Weights of a small transformer language model: 4.61M parameters, 4602 steps.
Each number is 128 + 32 x the weight over its row's rms, rounded and kept within 0 to 255. Layers, rows and columns count from 0. Numbers have three digits each. The size before them is the row's rms in percent of the matrix's.

# layer 15 MLP down, 128x512, rms 0.298, rows 51-127, columns 0-127
094:147121172148201098127152077155160071172117146114154160166124142099162111114120141127108103165144162163118146125126089091130102163119168118142105120164141119169174108076143167157135143186151084119093138111119142096148117145146109111170164130125160123115144134137235110133163112148120170130168127102127182145126165138135092116166133124121082134139132158136118140142114178146104132202182
103:068100138137140123110121102108119102145087163114109130159138088122134165140101117133150105155126148114152094115175158087131137130142142144117084101111133163161146125078070122141213091160152145096074094128082108116130155123116087123118111099119163106064159137208050157126059182087115117127093076172123133148158099121173131122072148116162078119150174078107155127141174068107141124140108
097:116138094097051112147056116064118128128160108149108160100153153148080084072086099125101166114126079149150151136093069107086120158123093167179086131111125116154086182125161116107110101112113097129128151150123192113099112117128067171141156185142102155133115127151125125083187145058145148115161074185104159091093098118138167154110053130121137101136115127152129093137129126148165142127086
105:107170122115152129128141125084173089111151128148114071181127151131085123121113089107109088082147120134135133157073186152124103099103094062105215200140098143124124119126111110147114117093151103114105099108139208123109130088103195148127114167075089116029104065181216144107128089145162136141107103173101141099109141096086129117134110115106068111113113154144212119142116149105103078113109
102:120088084178146085167099062088104156123152167157153074145157182133159104143062172140130134094068139177109110118112098100109139125123095098103136118100148077105084122132138126110092089130091105155147173117132113119116112121120117143105089102112070121142107076124053156124060128182122102059050100091086077073124126090114170154116109135102139106122162128166119128109133164191057108140173
098:121113115136108118118119090125173110119077125143163116132124182111152141103171117127136080134177121149158175119185078075145109171148160197116159118136118117171105143072134085215125180131132140199035133124103133130099094127087105154155144180123159119088132095117148120076165142070091130134147189203143114107142085137112087084189164170125114097079152091164131128205136115126082152088144
102:142117109172148153145087137154107124223130070076172165145135189125072238124126137158147066131174114069099150108062141133144098068168112148128094110161138131107136161126139093171086172137120156133118183129123193220160177076145059101107145103188122171116114074110175146129141103137125084149078105129172178085161101083121171117141053104168148092120130127151134166160111113122104142091158
091:102161121104128156106101080082129126115194136119126111112152102145157059158157184112136115141129165152164106078129133126130131101128131092113124156112177147132150111065128153140181133093159121113158166182132200121080079133121089155169155082125122065160140140103094146127092159132119143140119149108091156139093080098106154169103087157071097092119147194105121123141103161115197125132124
100:154107161135124150074143135136152129094122099114155142080126168081142116145137111133114104056074058161133108131139120144149142160130186138145175115082116162159141146153162096138170094154118056083091126142123148126128173198099154103107164150132100148082094150173114132076092160135198097146084127115160163152135117153131095173097149140141196146141166046129090134180153096154090159189177
096:143161125100137170121147092141111107139150105100130173148110109168091140123210105195114134083118178146145163093092111156101142139143140100113187200109100154121131135209177158082083149077123076174162152104132127128151096145134078183169123146130110089123150094083097158105108132121110184099146078168098172138158151115094056060066155128086116131087174068118075171139121055076069111120173
093:149103102150148170141131170090140131143075114121119125153129185071175121113143112156158196134110172119195080153090204109128135193101118100121098100091182145117142110196125163189170096155114127134158132108070055130162126089151086087129134167085110135162154082126084146121109130096200143214163118171077070145139120161129132084144148129140081157153123156116165162103142168118126130098145
091:064138148151134101148182121096174123150086103196119102142127203171124113108118130168156171060112126115183097151082135113142135130125127151172078081132166122136077108145184161123142113155095096122167133158153145176190133145112159128041156132141122132172103060151089114119164156119172119071079089096149116090089119131117124092153131146111124139150168090102187175049134148073089040131142
106:167143094071109100133087162139144073114114195135117122141200128154099169143135093138136067160199122176082175171184173090125139146158144085152119053140130145122133140064078092178142145084164165138087132183079176131162168102111143046106165172119168133139141130152089144047104085118098128131083187161125167138127122124116152157111076158115134134126111169151160138193149119148100095109154
102:131132166113133113161170136163088120132087103110119154121115134159103152077122155170131150178140102100122094120144179155153135105138096122126138149172056135114112136151010109105144140145076148129134158130082144153113103080153109126148147176166176098112063126160113169133121091159088102163084130124090228149118116136073167190076140075121069080120182161107155135128131164133098074143104
099:173109180124114111076175197106136143118104122170113134068152045124167068123133105078106133105161143109189115147120116139145119149109123134108192126134123185133168127138027135086191125130121129162145125138143127135158133060170173170195136135161101097170092151122132211181103079108108176153136156155080073136134151128062134191113088164091081114135092111166132083189186216174148119181113
104:140114122081094151111087103074119137141172070073051145133099098155111119141070078115134182136126187107134131138120152168129113130094138158148078101092131111140167134107121167133125155161081148133141151155099094071080081101179162151145115081118127082087057156113143172112089169091107118177214165120152093132177099143180125113164091148197122140111212071140107168109141184089108140103163
098:162115114104104192145139103134092115119138117101179090151076115118125182123131116113143058099142149139191101091106122141099091130090088182160135078157145140124159123109157144149116114094147147078154183130158104158142132148105132125183127116169130116140146074151069115163147138239124090176129118098119137089173105182194139129136140133204177113129139141130147129126111160113144152207136
093:130142080126114119125139146172133127145124124173090098140113091108112077094083143136103135167164055189184129122141209123100134115105073138113131140139143056156081134103087183093122142092138098121100120117137153135124124138139080144113097174030115138161118121161137091112090243117079134124132154157149124085131147107118172199158146087119081153131142132110093136133099088117130128141129
099:104140159100133169121149147160137122089094181118136127093100198116148106109119135090164129121136163103213131170108101134147177129121164111115137092165143176148121089083084114138152125155119144126118084072129078166146120130160139163115144147139132108088108126079110098132143211183119097198105133130199130148139129121140155193101156110067165114060097156142076127120160183128206141129141
097:119092094114143141079177124086112137075143092103127092122094110134114117102126138161094143108089157093095140123113113196096104139154116078093126160114130125119136099119210118061149139144139083125113123131183121144062129155130163100145105108102085132126154134157101064138111109136151116125080147124133126097096143133099126203110069138110147067143121180124110172073072048086127166102077
096:167095084104116138120177106116127168125140077117145150132172099130130126126106151213142126100102126155155114112170088138132113133127152081163146097074086154153091135098185081194120076138064134063106109091072088143094136127110167086146110075121135129114100105119100082085177094137144128134105100090141106136129104157144126095079185132137084077099144112125146138112142113168154160117128
103:096099148126140175129139111135113096102178074049172115094070200163133138114177136166119184157140053154116165105060100097096119086137147113083098237129105111133091070185125107172130107119148131102114118123135092113114118131105127083087105131158169177113085128143114098079158133110149110096146100118136120103085111125135160095078151149175053148153183127133130092113094190138069133133124
094:115109141153138110065122153106120141137166137120143131073118126142146202120081129138115139115091161142083185133071135069121146135176100183090126120112090105144167110115142132128100083092067152142165110132156141202156150170194136103123128135129156116115142067095137125147107126136145118109156146141128144134117111148148134079167179088094141170169087052133193147099116141158121088134148
094:134131182077092086149121103125150064182190140161125158150144129082121054110182105149187128109202113138154130121152115090118124117098110096162199098060109161160142148100159144131116169127121162192050123120071200125114119138054059202107113104101121164092113126120139116112096127122125111107110141103159106112140037118138090141091035170125167146072128081134132099106136021145136155143120
099:152108149157155167215139144127099123146155124097138124126102084096159155137157134050067165123171170102064107094170107132123096153132142155109147115104122114097110134123122104117132094129092099128155118120121106101194209118129125130202127113185081119130139163135140140108131155165128161139119103107060148103155092079149123089066144099155175121118133098101105046134117145099139089150140
097:111131187086067130179086140130108118073120142132104036155121072104148170130145169148122102135087111097062125128049163098097155145086137145140148191166174140141116173200131133130112120132071128096103089088137101131123136156104101105139121188148141101107148132090091175197117151203101114143142102098149114131132163149118128102128109094121116146125150045091164098134137166151076115145097
108:129104105133133104150082119163140152101150151136132100157120128220106177062112102135107102112032126085101138086130171103131114141165138117094120171198145124128115131091099118141134139090119120104178085144103129176133179156154114124108137169142123107150121093109117184138098119205110120131111166102172108112115118176116126103147086106115130174155156103101142156073129189128113170106122
109:096127105158113111101099133151141130183144072035092120117073081133148150116087138196130143103134159115088164124072123162121119140079154107161085073134131126156179107195173103134099074137108164115108154152158051095124167126092156079174165203160134141115144157089100135100106122106155103175111153103186108120147125162212162142150142155172099144121163093141124161135150078105165137126113
103:177137132093103139130105099137147112117159081159105147152158121134153171127142095191128145127121190112084120112135116138157179174086155128148128086140163158203130118123144124157115187115078141180103143062129133185114097127095087148158158117117154117157138137145109056117128123066098122142147144108164127104069105134139086053117149170044154164116103091105132099124164047105107107164101
101:126130117129126128114109162180147120077130140114116136122111136168168116147111165135158095160116096101174138133107069143128114158130137150127146119171157141087126168191114149123085148122066139107141159138118127097127089161211136170240132164123112098154115175129113148119115144149131140132123115142099176081136122115104112097088176066135125134148185149150116161149147187191195138113118
099:109112128146171152090130104123121178128155138107126144151148099169060078185150137034108085218107133099098138128142129203079154115146135135119127146122135101218127149108182175157126172094168126139084093129137054093176151133146146126174073132149081171124169191111102117163135189174103163183121136142175112105094105105149106154113134136192146111172117123096119132133077106118148159137040
101:145158125124126140135132141140056111136134133107162094123132144144130186123099078099104104149125170138145175092120106125076064142140111126133102119110131112123156141186140032059137159183148102097107153163120120149117122098180118082179131133111139125101134083132131131151141092083060159116150060064157109152160154115105106135173191126126061122122110157113142140125130151111119130066131
095:125080168129138100153093094178120123101084121118140107136153070146166114156167130090134140133075158101115097098029104111145174121162126081130185085145064103142079099119142158166108136101189132094123145131135161102162172111112129122040116179188142162133147119100107137195119124181133070143126119092120119153139129106146123086162113156135160170166137094155167123158105131124121128167179
097:166155157117103036144149184154124153088125112180184105097093137115132192089151139167133147129128062121143183145162138246140112152167119100143093143149148110082149120172136186102162167175147152166145111132174177105101154136142134099126133084147078129088169100134059072166188128145145183110124136146153101140063165142146134171141127145134120124125083171120157104174127126088163139135138
091:145132197135111073092157165156114134139083136118157154167183144077097224147182202171126122153066173064114177076107173187127181086105063068107113128166118115130077073142157115153126121119067146089112106098142119132222103148071115142143131121167120097102086162188157153186110097158127167158127086119100126096143168123084130127188124146070199137126176172119082126131114124109134147106154
102:148125114117121091117137153122110129126153112158151165124121149059155148130142133168092113078115126118136111148121135154140136179170174103129112108154169153093163163161188113172094172156177156103170144143122135092166101103104080110132142104146167124064115082157106088171149161126127170088119190101075132147116118115137119096125176118154127100089172111203143114068103080147084201075178
098:176134072142144147161116126092123106084082152116102212144121100074110192168133063178118142163161128157129167158103132164104091120114165156113109147143187130117111148156058161122106173201077135132067140133113171142142108171152129111145141123134147085126153152134186042158183126112153165169135087129108174158162142103130131144203085129163111084149115113116064149158143159119129177129138
099:132155121143126134164139083092130056161152088187137100105124125116161118138098147099135132113136136146117167124122143127125152080145098125108136174076126161175126124085120155110111120142123159139162169111143151125168092146093106163118130140152018151116143091138113146117161133168144160145087176093138155110163122143156131123153154170164184076158130115139165077186135192136109121255140
102:113162159134147120134135157180132153058114173093128092122081122177144114129106106141141170136146114122132156147116176155141080128116129088097147233093127123094089145154113127165127127130135166144104101131123146172100194168151163111200129117113123128144072095092146099119160118165143120111139201109177159167144159135104144154174086151149157155142087142137109075166107155134126186126130
102:168131142151148075057093157123115150131125146158142043149134215180143096114079114118133140134147116146131164112052122088117186173162149225155155193126136146113118125184181082092091072134195082173158143114089116098156201182170115076162128161150089144109130151130115136089156170057134124085108161167113111111130121153123104110141149090131149134158130117111110150118112072122143135131174
091:151134065168139152093156109101152080138151110082168144109126133148151169152138142130124131157146134148128115129159148110108149169121101081163121135103146127137157155092102121127122108116211111152142165125143165143122093127097131162115083151111139124122116087128154134088162148147100129077073124105133147131095150127127135097102137152117207113088091159136175131052150115125148091102144
101:170096093143119106084085106088095081135109114030131048103171108120114118143094172087109110161131101143141113143185140136109136174126115129111180137096165099147126110145122112210116100093057112122185119125171125146128195145211148144142163158140095146167137199153105163145151105185181134142137112173167133130087132105178144153160147186133148141145044108084131115085101133147148109128144
098:139169184124091113116076159087123135088140198153154166087139130113124102112164106136131201137141116100132162102112167139118133156183155115164119153065138108078130162095101136146150145155180136192087138124158146167136099114145173122140133161111169096187182117136128117155101138047105116174130126179168116086076136113097139148143082137156138097155128103094180093143140128145135067106189
101:116119116121138117115109130122129135114102108112155052120092171088139137107061089098089173146170128109076173102111135127102125128084143179141133119125135140139097152146075125052146147090157105132096050166165103134074062087144114126092123129155192125083141139141074093174193096110150051112154156157165093136171070087182168083133104116167145116116110105092093106173116041148121080152113
092:190134137111105121127188079075127128136149131089150051097097076139162172141127114070156150130155117144071122160149107090140117140186138149141196127115126164091144086113107153105166153175102126064085136173100127160155144088100087114172134114104085131103145119077152094153142116150062122148102118126136136165127135134084095194127150107153152088117119142154134072164120117121144076143124
096:182159132127134144117138171148151056111097115085093153172135152090146153161113137098155146194192138186120125118140161066139168121126097128111121079125134113117183132077087086079164214151131188126149131168145142089122154121083121127127131152121192158181141117161077148110127156098108129235126105124192067100179123140144181093091157125105140156076118160154096139137124090124113110146175
111:059121135137148060087187090155136070110140071119108135140144109156089100154118082065126139174142139109093076122096091159104132127194125075137174153127173124140075146149077184069107117117111102154139126149156137129125175060141105160131104111064083148129061117104070088138176150089119058158127053141125100091100124110153103160181199071173120134182093165099173158108110124109159090136131
097:115111116094119130121146126092157078112135131148139133171117142103084187136111075078088120096109144178185089149102158188127106164122124112085103157065132153135160150161091153105158073124173152104139152155191218123135102097136159146108120118071094124113163114112106139131151099120116128161184136135115147136114153104121078134166158094130136156137092100147150149145154162139140073161159
098:141114090092083165106174166106133128057151126097105116129123062106114163166123135119137108158104149051115142096165131091153110099157156094144155088178105133171119070085145079108133132118162107113132077156111133127115249075137097160135132116117162128129102191138097133157169145130116074089133096154098126151124078121125134115154130084166114167144174149125140105095089098077136151115126
104:100155175135134143166152089133113120114082085062183130059136098139129072137118116162147101104082127125122140119045120150125144106097114134103115142178112099151138138167089118105141160044151174128126118105099085113045157116135077162122124055189134142110171141086112201131134130126101151131142154123135068103056121071109110154082189107137140092134092106126097126089146134156145134108154
096:159093136129108081135167100142109134179135150113113140127149093064098123128171204172109151164099117108152089088094142099111081117120115135078139095125123137132140198088138097098148181081122142094135142097098163153148102050118094050119103118113123136123120092155176157138106119090102127126074115068108078156170088102126100160154127145102156109096191120123170096188105111134161129192105
098:135084086126088138069078131212144128056162072167156224131111137156099085112151129140104091158151118107101139138146091169098159168100124105154177129113138134127136138149103168137090127194113096150177139109127147140114138087131114101099123171117091185167121113144105172101072162119136051131082138142125159126045144142143088200098108129116150154110107169081212179146156134156064099157114
099:133138096116134246162122111092111142106106190068195167136103122166116186161091137113121165088119139160147095154120120124108139070094106093098139103058120126121127117119108162169170119133097109071070087188145147169055121154159146114169092110238182110148115078144087120202109138197158141148116057170147125144129113122138103154105089121125167147113130210145142126096126152139152101115150
104:161105068124110152076176124147139183179090097103137140108128098129136085180131113070155141086104146092129127109128145157156129166112190163160124087164115132136164123179076085075186106118084100104142075116132176119141159102133147182151124117118120063118120197161140152109159116149116137185112203074105100121086124179141129143113086140118202159166130153145090162095065130131115137061137
097:116119109151134138118091109119079159137145044141148083143117137144075156138102139118078159149188132131135057108151143069093148142119093104136170167100108108190158104096065123134105136078148099134145130129161120179144126122153120140091162162135090116093076154175105085096119090055116182095137138083145139103154104130105141130140144121138106129105125121086071124101095113110137134137098
100:126075166116120168184204059190114087147113136107140088164121165107147107108095110225138098094130201093103040147123158168148134112112149129106126091121158146091111089148128132148131161155173155153098115095087109112086153190132138144134122137146145105110131124131154075117141136169176108092126119181143075143126120121154108174076141133102143112076085164112145121078147123136128123119094
098:085112124114119098131100183103151134124086126152115118102072090141163126114085087090163098102173184144079117121178101123128121124096133176095155144145194154203158101211134084169170142146132172117125139104113163124121145092112153097170124089108107122115180094151138137103095107135170107104080078151163107164128079148145131117132082144111167119074086112148111106138110104131109157089103
095:105101155140144111112138139140109154116111125181203140171134087117118113141127081067141073164158044164148112116111173242126124147131096096121183190171147110179142078139067188160098099091144079126177114110107184109164123169168078093147134127119091099172116127138091167159099154145123208137129085129088133161146143137145133153161178111155161130172123176079133158156183133113085099166130
107:193165111119135178116101151130140132141167099116181118122160077144146167115157126116107119101096121148105139149152163136123134149136144057149117155082107115162123118114132138095129200090147214084162087162225146118157095150096096174068184129170164105087084166124210125092164120114115145155148161091124116111114169062123115139161080109142089105165119137133143125149128184167184147060151
096:121126123111088168101120159184116092155142139105124135164130131158130145099104190159105206131067139105090089099177185146117169121130066123108140179142164089116077110128139119121121125081153191155127114146122129123174156169123166115161117093149116134141100157112105092140099120108136123113151150142156166163085179155183165111136129139120135144129138126070117084120092129153161141115081
095:058116172121102076137124155158139150153117101132055142067110171147174094153045141139179155139127141103138082141084153168163163181099165161149133151148120165079179121138111155114195129125107086134100124144116154100126154129088121205135156115145143180157121172191114146176129094120146156123171155191158099169138162149118127169179108198107098160073128099154109121108119141158088137153088
096:168164076149140111194177117160106136085153164180129189157113173147139203140072168121146110089101141093169087142123058102143108110132113127137109070133113099137114075104161117186081195103081131088122106137158085115122118138056147061141157095011109106094085091115164156159108117201083096100141120059102112162175158132112147159091122120028169187116120168149124163115151093103101133157115
095:130109104135091052163114094129139129111215101081154180186058154122101205154184199175104157190187145142139163123123156146108099088161100130134123106156166156184144143086184140151116108157130149130044089104149129105156066175125093101112133160116150094129109126115194095105152101162134115146108139134145097142117134150159122084181155122131096154134159158168110115173133193111176091166084
102:154129162098134109120160149137152091155178124142164191122122143115115102106098078096135063157056148067138105092207131161078134040135117081121140141106134146148114141165099107173127111085106139176144111129119147108083109121191109059158134139120152104144151112142073135104107149082153135117096103179157075144111107121153118171127098126142090068131119109145108096089124153141136134119090
159:124094111165255159087119146123116151100087131097098141104153116143135128092127075089101101112186107103109163107101168113115103140185093075115120118098106120111115059119142104121126146122160135150129084110128183064153213127141152117174096185117137105152164134148135159157120196143211030169112117098126105121063135116129117080154141083143176075207103089134093135098109130128168157101172
153:172147108068082187138109148129183148158123123179089173140110158113178171155116187129172218140148189123107104190136133131152102124088139157163109119113082162159136138127182120175164130200165112097151193164164127127082099080077086098106184130139106144134142155156117105162092111145072114147155145145136113143161145142123200134109105151110150137086166143152144137165176123157117139134101
095:109139174091151077119160186146112170077108125210137113164137153156125133089150126181106149165186139172161110116140104072154135108099121187070109145113164107136142131131146123173112127174092135196102115071113147189133098099132102143154118223046128178130107126139129140108193174137176175173113155134145175115084155119123131111171111162186076108103116114133152163123135155142171125151141
096:167068110098142159067172140184113085130075117149144161094099074082172085136072130135072081193106142152116098127110067092134152137106140097161124099220142132158147111126131071111107092122130097103121067137128155059099138098107123169125119127119189169156121105135122156140146152096138117133150102108127115152078129109144075096159154145168149129122136153147131147156129161126146161109146
095:138061119134141137103133123173118146142106159162176138106148143081158149136111123150100158123111130164112125128098148100122112068126133094133157132118154096085107100161204111108168132136173088120111142143130190076096122160112165109143107135120154106138110135151120131149064126134093127083167086127151122130104117082088135097156102131143134101138176179144111154157128125114066120077087
098:082147087141120181112098122084100141126154185120141096170099161131144106137137116148117191158150163087151165140122139109088121116086071202128072131106078119128140144066117055103150145070110135085130190180096161084110153115097186085182101130139111140098103098141091089136118103132131153098093125224125118146138089171159146165109175117162100152085146095097124176107106110094087136104089
099:131151125151160139136128159167130123142173144113129134146161195157083122124120121120102118163176134144178147142068120098131173142169139152137156132105094157147136112079116252092117108112090140112126140109107144078145128113112190140105151167105103130165133067132144225090198101150161166105123139112159171106123119110056130055135126143124161125227072129092118099116171119093101137128148
095:146125095138138073138120163144129117174141154108144139128135162085119099171133143107153096154154110134145121149146141055164106174137190182111106214165092124115132167161150162125081119063148123115092143137120159191088143128146136113129158171114128134202071109242133155089150142084143139133128120129151125123165109142090115120143160145154036181144102137154115132139138149122100127079155
095:149071104125147165077130126117114123132099082170131153182131145157126158093110113149102148091134111123119130118127143115092153151175103127071130093139116152077080092131140147113100113104078094137102142107103087143133144147101172151196111136132115111098106132112098161110144094109174129151101141080079201120136115086096085096102113116124132162130083171119126148089130128082092119094179
105:097138135114084226148114153104134143144186129120057107117045100130141100128094156155157077103089148172125043115215137080123111129068150148100107150141095155162141171105106119129162143121146124091135092161081095164088082119135135073122115099081128106107105104140115137064114157139055185110075145120122129130158055112117101150067126124065088135061102136153128109125150157113137095164111
096:157138160147130120121061128134109113106135139108120103119117114135106121157168132150112103100153141115125167142075120118126135176143140181104185069108093123178152173157153121142176179120086090161125089117182106162126092109157191089051142102121125114119139103185139112150079076095141138135069100137103144144105116146120127141157127133159143141193052139159108116079103062108116112149187
098:107150167148117098138105131107127077167183118058128136172097135081129137158132170179137132178068147147103160134103126124144151144123110128151079148116129161093163092077123126125082087082135154164151175142127149171120078134137113175079146131197129064096144088148091135120104098105107087143124148156200106159164125119105125115071139147146057180085109087162197118104171134153196125125142
103:128084143149170078127121160150129136128134130116057151122113103112122159096092167083100096167107152153136167112105149131168122125149046075141129190135140118175152176154116098126179135092189128104149126127194138105129137099166122089119141090135068077108129102147100068073147116075117099118135130088118138112121120102138122093146133127105179082141149141167133049145164128126134156146105